{
  "n_head": 4,
  "rope_fraction": 1.0,
  "qk_norm": false,
  "bias": "none",
  "init_std_up": 0.0345,
  "lr_head": 0.0103,
  "seq_len": 512,
  "train_tokens": 300300000,
  "steps": 4583,
  "dataset": "wikipedia_en"
}
Each number is 500 + 40 x the weight over the matrix's rms, rounded and kept within 0 to 999. Layers, rows and columns count from 0. Numbers have three digits each.

# gate: layer 12 MLP gate, 512x128, rms 0.265, rows 326-356, columns 0-63
# up: layer 12 MLP up, 512x128, rms 0.255, rows 326-356, columns 0-63
# down: layer 12 MLP down (transposed), 512x128, rms 0.259, rows 326-356, columns 0-63
gate326:477502369468532369540487538550480485533514450507491539479538502444445515417461559526492586544481529554481567574429494535475547566553523490505499534580513491470527517510461538515491485511507546
up326:527481490485536561540483488484505649499511526444566511526395434502592535428486510542554578457457501503456493511546474494529544519466513539454535490481512528570495482557421480494511554570519452
down326:593497530481580463462559493440441553593525574541571503575437567515492579462503518507449466502500462543543461497515438502538555511456473447452538424467441484463462533467484488468461446563502451
gate327:499532516478578493488568520558507595545527485534456518466497472523504488543520517548455462473471427441518554531520524498517539430526443513551484480478548554484512495413493513552546520552457539
up327:528526544482527546490477539502476558493499462537483531501567527430526564568440537512540504505537438464487570465585502550505566518560536521508469498496469553462455470460469510531493488548481495
down327:561528472472514501503484584552517469524549472518512571517483528505588511586534550528425501471440458512473478439558454502552500593465501505501426473527476526514472488478536488498460462533530495
gate328:586496450527525467493488445480504498551555468495457532515472493450465448462461495487430521545498489541461483472513477518467519482548502503479476477471488530516512501463516536525517434497465490
up328:529469474506451477489521571513530459461540493503418531537506505569492475504543534474518530521471449560487496425516556500558480539501558571450494565516402554530605505516472539483557450489545493
down328:625509420501487494570481466565476497465484471473443543479461524541460557511516568478453495416545375508480357448532507495538500468506470419515511499459464522558607544512550501510439461503544490
gate329:614537493474497563504567460481509524529465474520477566437425455502431479511490545541486507502482537529424568533513439513522444599524519571478568496467514418463505486528504535448499489476548503
up329:494438513500451607514458494508489456486509490510483501459464540476482526439454509461484504509516534562533494566481514477514589466535460475470456570518392524560474454494428504525534523492509455
down329:494534495516505478478500534438524568505494517473502506490541483463499434539528527491558522533478464488572545534512455477480486463482491505504503488487476522475510520518537498535517515500439495
gate330:558550567508494480506493531447511540526459503420498522519464526419529476439446494466518526453396511496494532519463477508508472489486460431528439467513507443450493428527545492438416490477543474
up330:529463461462490577414526480497544490537498437547494528524545509458529524498543498497508453510489505513505493464520495490492440552515537568548490557580543538488505488496537464525498490521485516
down330:468555484454503472461523549522540443546530521462540548459477545520470503540452457461455486450487469434473548571481467555520435550499448553483502590520493541405483462474539524495512486488528491
gate331:544464441479458549518439523480490487470495466509553496536452502449480451526519559501448470445524521536550509501564519475524389478444462449498412437502518523493470539488459526470455521543511481
up331:466504526449415474413463509516510530519543512458511502492505490499514467479485468483525539535519445495551514451433535521519470490512455536549468499422558506513553505632561530502446473460446484
down331:556467558484539449534474469498627445501521567504448518452541528577517557593486512563507475488494480443477543532544489436513521506540504519497518488502438428491562547488523477590431478520539506
gate332:467483504457489507515458594434542503532496480460445568524484532417548475541535492530569379476458495568520450510550430491536492493486493526533502536415455445575483510492613479616468495554463406
up332:420552559526526431539505512487521563536525426491591465530518516505463493445471488509551458490497560455437406551492414459463539521503529540570465495537542483541524533540487477528536503515488480
down332:431510504533470509516474492551463437547525494445505488526525453410514516539507488453562598457471581523536615504548464506466457576499447530517458465538487483482378494498580543514514575502497472
gate333:563544596435471469407437546446490441499552570486501510511474515552454462530507453476525521537491457500545471535497566500514475575461479536447529465509498499552500537489524514509527505559568430
up333:523475449482424558491472471600453469419507518529470515457529498486531557533499439492530496424486495510508483507512506521576547406475543465553409544508603525543541492510465558532477497542517463
down333:444554463473474550498408513493539475497497416523528560548521515547498479513510500508469431482456535483480536455503470446484498504454516532457400449574539489528542485444440537465514588492523515
gate334:425545508471532479416476451479527464519509431482524460462520483550461535472533531578518531493531504425522460501464512472458495518473516498596463510507541505500506541567511487459538553545493453
up334:431539512515474529483474442533492495540452450524501482444524530464479556522490494589512518578526495485515447442523497477426502532494540497560449513495494473486501494543508532520521541502516495
down334:459530478474486556518519459513525516541472553513516492469501466412520492504486514513471464536511447541488487510471504538537553540482514574518502564523496516501515484459449496494467477561510528
gate335:541544451420515483533548439567615525501443604495509493449455574518534503490413516407520470531480511549422495448555480571382470488494462508530455458424564463615467517534516537410583479449564441
up335:514459443508477459610546547517546520474473585483465507526564480632501424518517518521499497505485536488556598479528539495485460476495541523522574540503471579459418502440528562482533524529489490
down335:456511630530506489465522538526543476547479535520545534467442499499459508473492504552453557537503499523486504497447566484523442499482545522537522499559496517487476499423427510476397462599516516
gate336:519441521465502487509584418512402479466538572403538542483502412528471486536585563534496467470473446485498588449638515463527550539495552559577532493456568494572490544527447496500425481506527536
up336:475512517539539482392467439505483523552529503479504439492505510524495528492474485498482412482508502509564505598462479534488489508442493517528552491526496539509539485491508580433518525476501398
down336:460427448505532503417525465544489491569534533505515351512511480497539522498430496440520499483441477443559463485509514564432511397500492516536451552491505552482446476551479492461576474412509451
gate337:494531562469576432505529488466482558527586536489446529455567515442393440461443488504482511498488461505529410546469509545539457556491527509484518556507488556437483488449471492482624461529447539
up337:543518511552492540520523515445454520538450535507469508522484490480485494505526475467534546476542531529485469540478454513505448484545571464468510462395444491594524558415513436405497465474559496
down337:531466566467584492491529508462508435535472580453555560485457494582428649521440474491545533451497488509464515522542501496374539535458487499461496495509454424468495485535472506540525589527502561
gate338:501490473504520454509426496543476482492519558501513558519479480489543522543465517517472495485488478572501439508432497463521494458478516498457485500537497473476533508428517544514533488501532440
up338:507486512561519587561486456479481529552454505582487594533507525531592499464512536450527535491506487482438430550507503438489450447525466495545531473524460522531497477502520545502426513491481457
down338:479456492432491473529544487486490514486452526484550468500480494516555548515516486531540497442496486496443540500477544472499513533492445469443477504522449457508470477463499587509520442515528505
gate339:587539430462550543533495520545523475448555499480563558520481472509459470457534526500411547408540504569524493517478555478492478500476488505584514525456444499441478514487565530549385561525511490
up339:521480550499616515515508455506502494501576486480490454538535511547502515573468477471448527519562497510502526520474628434514496500446529554498571489468545467533620458493456576478472534469495497
down339:504461392499467499520537541522574575518499441420488540578443463493531504502426473446435573449554503532542455468493438473540470523511457479435466490445559473592517503543490502541442567501507541
gate340:549517490610463493518434566477575625463448521503489510522520479447517513454521500505507504452585490469528508456477493425536549476525447505594470441489473461425483531514479460501454513506540515
up340:529483476501498517558583471479458443530488486503417476453488465489530441489553558496484485495465451489454501465457535516535465536559517471489497416448575517570496493481484461497596545485490546
down340:551552453581527477528479446519502508394472462501453515525498510512460494454503442502437548444459441542508457455497521456524563509547501515493462389529582489511474457478516504524456514512543473
gate341:479455464528504498516508542458479503521602456481505502507435430490460501442437489445551459535469496480515490447481591435555538441471433462479515532506473547488488497485475542535524484478558457
up341:504498498511480580521564486467518427475520490482436549478447488469482559504543497425528536451461532471509516489542535487475488520482524545489437434539457475489551580489403457566430506413448531
down341:484447520534548561542506502503556512464532553505539605508470521496558540536487521409482460448502446590486533525548504458454531464468447444453469481485463553456485507487537450484449438488492531
gate342:503533490516585475542549494540517498478564452485536485504441495465548503539535536495496455552528509421472510463471436514521496523452449462424484529415394486576567513424558461504483550536499521
up342:521484554479514501422479485473536586405496547484449503504427486485555471516477569504381596477495500470536554553466497531517495499431492507440486528490480535505476545423457541570602530430572481
down342:609475568506529500544509487416500493479530477492522514495457504549449493470481471475409520495481494435515500578419460571434461469494458545542529500438405441534535443488548452459449531467445539
gate343:543461462496520488501471528522469536443468567564540436456519494558502433560516480610499446492506509533551496471483498454515464600459507524551504541451500557484523546480457530452479566473490461
up343:413505480512534513544495479459572567493456491534510478618498500465524512518549483460480444525467397523493461532540483544493514416504534517565493522516528550484536497609473542470575483491590356
down343:545594431514513483460510589493463544532590435535503487426357460497473504491486555479518470568457518485504458494473539523502453518473497472510496505478457545486542437377474490519506444487518495
gate344:486512517554449484503500507502553533510530516467520547546491501526466402414518551443480507521518479546533580493496519511454405531516517447497504546481479529432448497437460535452567578460475560
up344:544556525480484488570423484475499541460512504541542444454532510490506532441526455473504495573532485447547465518446496475493515440507554506489464526566502532566456504497493498547537538477485442
down344:377481578511463521484507463453421448498506514516519534472472469490456515487494502439462469500478510451525459547442527523514416480433561561470446588509509544461509500513534571482469522447548508
gate345:531454497566546510401519499552472426453565468546564499479541508512409472577548534430501477483523492471542469500511549498453547544470534504494493544448454512551508499483474528544526474520466465
up345:487552538505446472466466457457492530543554521499480471536544494492579510384504542476514454546424482471463427448525462524475541559611476434498405488464444532452455558561489504470475466512507493
down345:510447472447447518449498534468463474532489431518505497491492591572501490520443429412492512498529444419422540483454493507479471488433433540558497484530481477550562498513457462564483524457527468
gate346:482442418513568503558556526483468427472532514481434508447501467433495420561498454453489445532547486481484473557530522454502542455402493464534521458477422497552485494539537484535444505417460526
up346:536460489532490442569499509454458520461500493499460448506568543549507421528540518486515489601501563526462534482495512515494507532490493429480484479471590553433473403500510483560507469536469502
down346:527479558474556481565470548484495528478559476423480531480616439528524444542624545539532494543484541581448634544479481502525453522501585438501453427523465507554506509462538443505522492482502513
gate347:491521438482485492448496505460495510528586499579487545500464477520548484591449522465511493459489440603392545558418510472536554498427496495574461511442496541499559536496488540429399548477495506
up347:474455543443472571528448569490462545508521527510520439532458545508446536547540467548455540516465418487504418466498497434480542485521510476463517533505484503402519507546514439430412525479527446
down347:476501501498537470487476515527461471466509606431453525523486517543456470469544469483535431514545526474503495472518573471418612495521554502537624514495539478479420515527523546455545439383427549
gate348:524523460526514476518443416558426489509569531469478520496532438484523519433493593488588509563540459503561499519507502523484558539503511490484514519506512508507513481524515563454469497565498522
up348:439485473459549429461501498552501509488475470437459530472544554571405516452525506499532470498523458496549494532459502499490466526491567528539496533425465524533485471569553543417564440451448496
down348:538480577530533456502516477579505470435519533404494552472417590578464448535515428517489490538503504539478480546508533462527532566488565493461580591479495458456540488569473525461505474517466542
gate349:491498496510523504512430474507474476477522440460504448428473495448510536519449527521482503523437498549501490492530523446497579562536515514456527492539475435475532519497485452586506550511540447
up349:509526510497480495529475483509506458441427471477580523487455529505480533497476547494580499475434553435526563500467501516477459523527506492541526457536523473485468436486522533519429489555456425
down349:460494474537485453464546517494548468536488516540511542573505445507476430486453505487465425520513517473529544503502521507455484538508470463557518517479448527443498454527555552463509494480499539
gate350:569512509484495529430568520456447525486508530557437497473479555445511494555434457544522547527531474481568543463511449485574506516512437453469525498512527495493544498554449493442515421507483551
up350:503564558552476504553462552518533459455483460552508496536579518567448567542488512443599483476521423491468555446498508491577516525511498470484503548521517534428502513459513502493498537580415556
down350:402623626481442521526482542506499430501516495415520456477493492552566520536534448512433473508492479480493469425481538582507501517517417560536455498429523550443477475543604456432501504444476549
gate351:488437505482488507537510496483476471479552522450482453464504493448508465535488518466526504483529521526470475525464499510502558482448536522508558525469476444501413528485551492476529564517529538
up351:487493521545515483487453498509458465467529453435509493479514466503519534443454531556518539460500500471525503422450501532544504442446543548450538541447487500546465546527534506480524461479537533
down351:434469426512472493524565448502503493512448496534512468467521504396561548509528506497436437494487517511472494467466479456532550542507481557510535461475442515532515433518465522447457465498548455
gate352:510470472463526510503449510502535502488542475415534523484479505513487505489494474498445480506581481441491579502475545485527489524561528445484486505500526477540462488479482438481462556535525472
up352:460449555495483516495557520570520501462503577491498495475493458460509452505413582505581467531488523518452424470510471518523607513469466540529483537502500476472579476478468535497586526452489503
down352:525535563509524542494544472551500551498495519551511489481487456481478465502530536518560538504506493495552475547524527497499555506508453547503601417525509483512439506459517479525498526502483533
gate353:457467495422476534519526452426462530500532501551476511489426437433426483554479476450507469510511487527526508482505514582481428455559460480526461535513574424486461501463502511540496543535540464
up353:538492471523482499473487462513504536525518555468493466539542523494548452537550576470520522499536519453541420547569455527463519479508480496520487505491505546495613525517517469462509409498409504
down353:576462602496506544510531464504503564465514456568501495528447500536470523438421483482558518476518517576559479558475501522546513533503486488483522391515522489517435452481524534471493511497522488
gate354:517470513490491485477493469481491469536481430408508514582495511560444521513474470502540515593474484485454493550478568541508474489495575507464461557495465422444513491465442569507477494520499485
up354:478497525524438535458549540499465511471506622512503426439452517414522481556545539559462434495573464400467480477524485470452488478466481502470528486482516487516561481524526430506533511487515469
down354:427485481477490489481518507481469486469520574524504527415520437517492498516549556488538524481529517532528483555470525576486493501486544567560502427525507540480512488542525410487496531485488484
gate355:448492462534477504577557483519487492505499494483434503478504506436572462541457564451480482524532505503465498449540582494575449482485447500453426490522504523506472467479494502455509450532546555
up355:431472477511529420485510548489532475487546494434487579464460511470499513502504498516497497462468518546514487504438533489470461483521464529505537491444426454572444537463502501468529458531437477
down355:407474447506527545526517466502491508550491489532456480502513433481539540492433518483477520473492487450523469515460540462524553510463581513482549487510492489427462438479484522458487450495506398
gate356:530555526482494505526471573480476441540507554495534534508483496506512467499499398424504457474512508442486439486533487483505516478438568511500491473473436546516535529442481560467522461616511537
up356:551508515569465525493494455494532507527455481502517482485483453492499495518539454488500507518449506412516469471510478501531474504462411474409508580477523508528547501494543500504509457507501498
down356:570483433504515477556484555470504568511541521447529531553533436539465528490522438478467561470502539519518510535477480451442541455509475493444464562540529532489510485459450531513501477516483550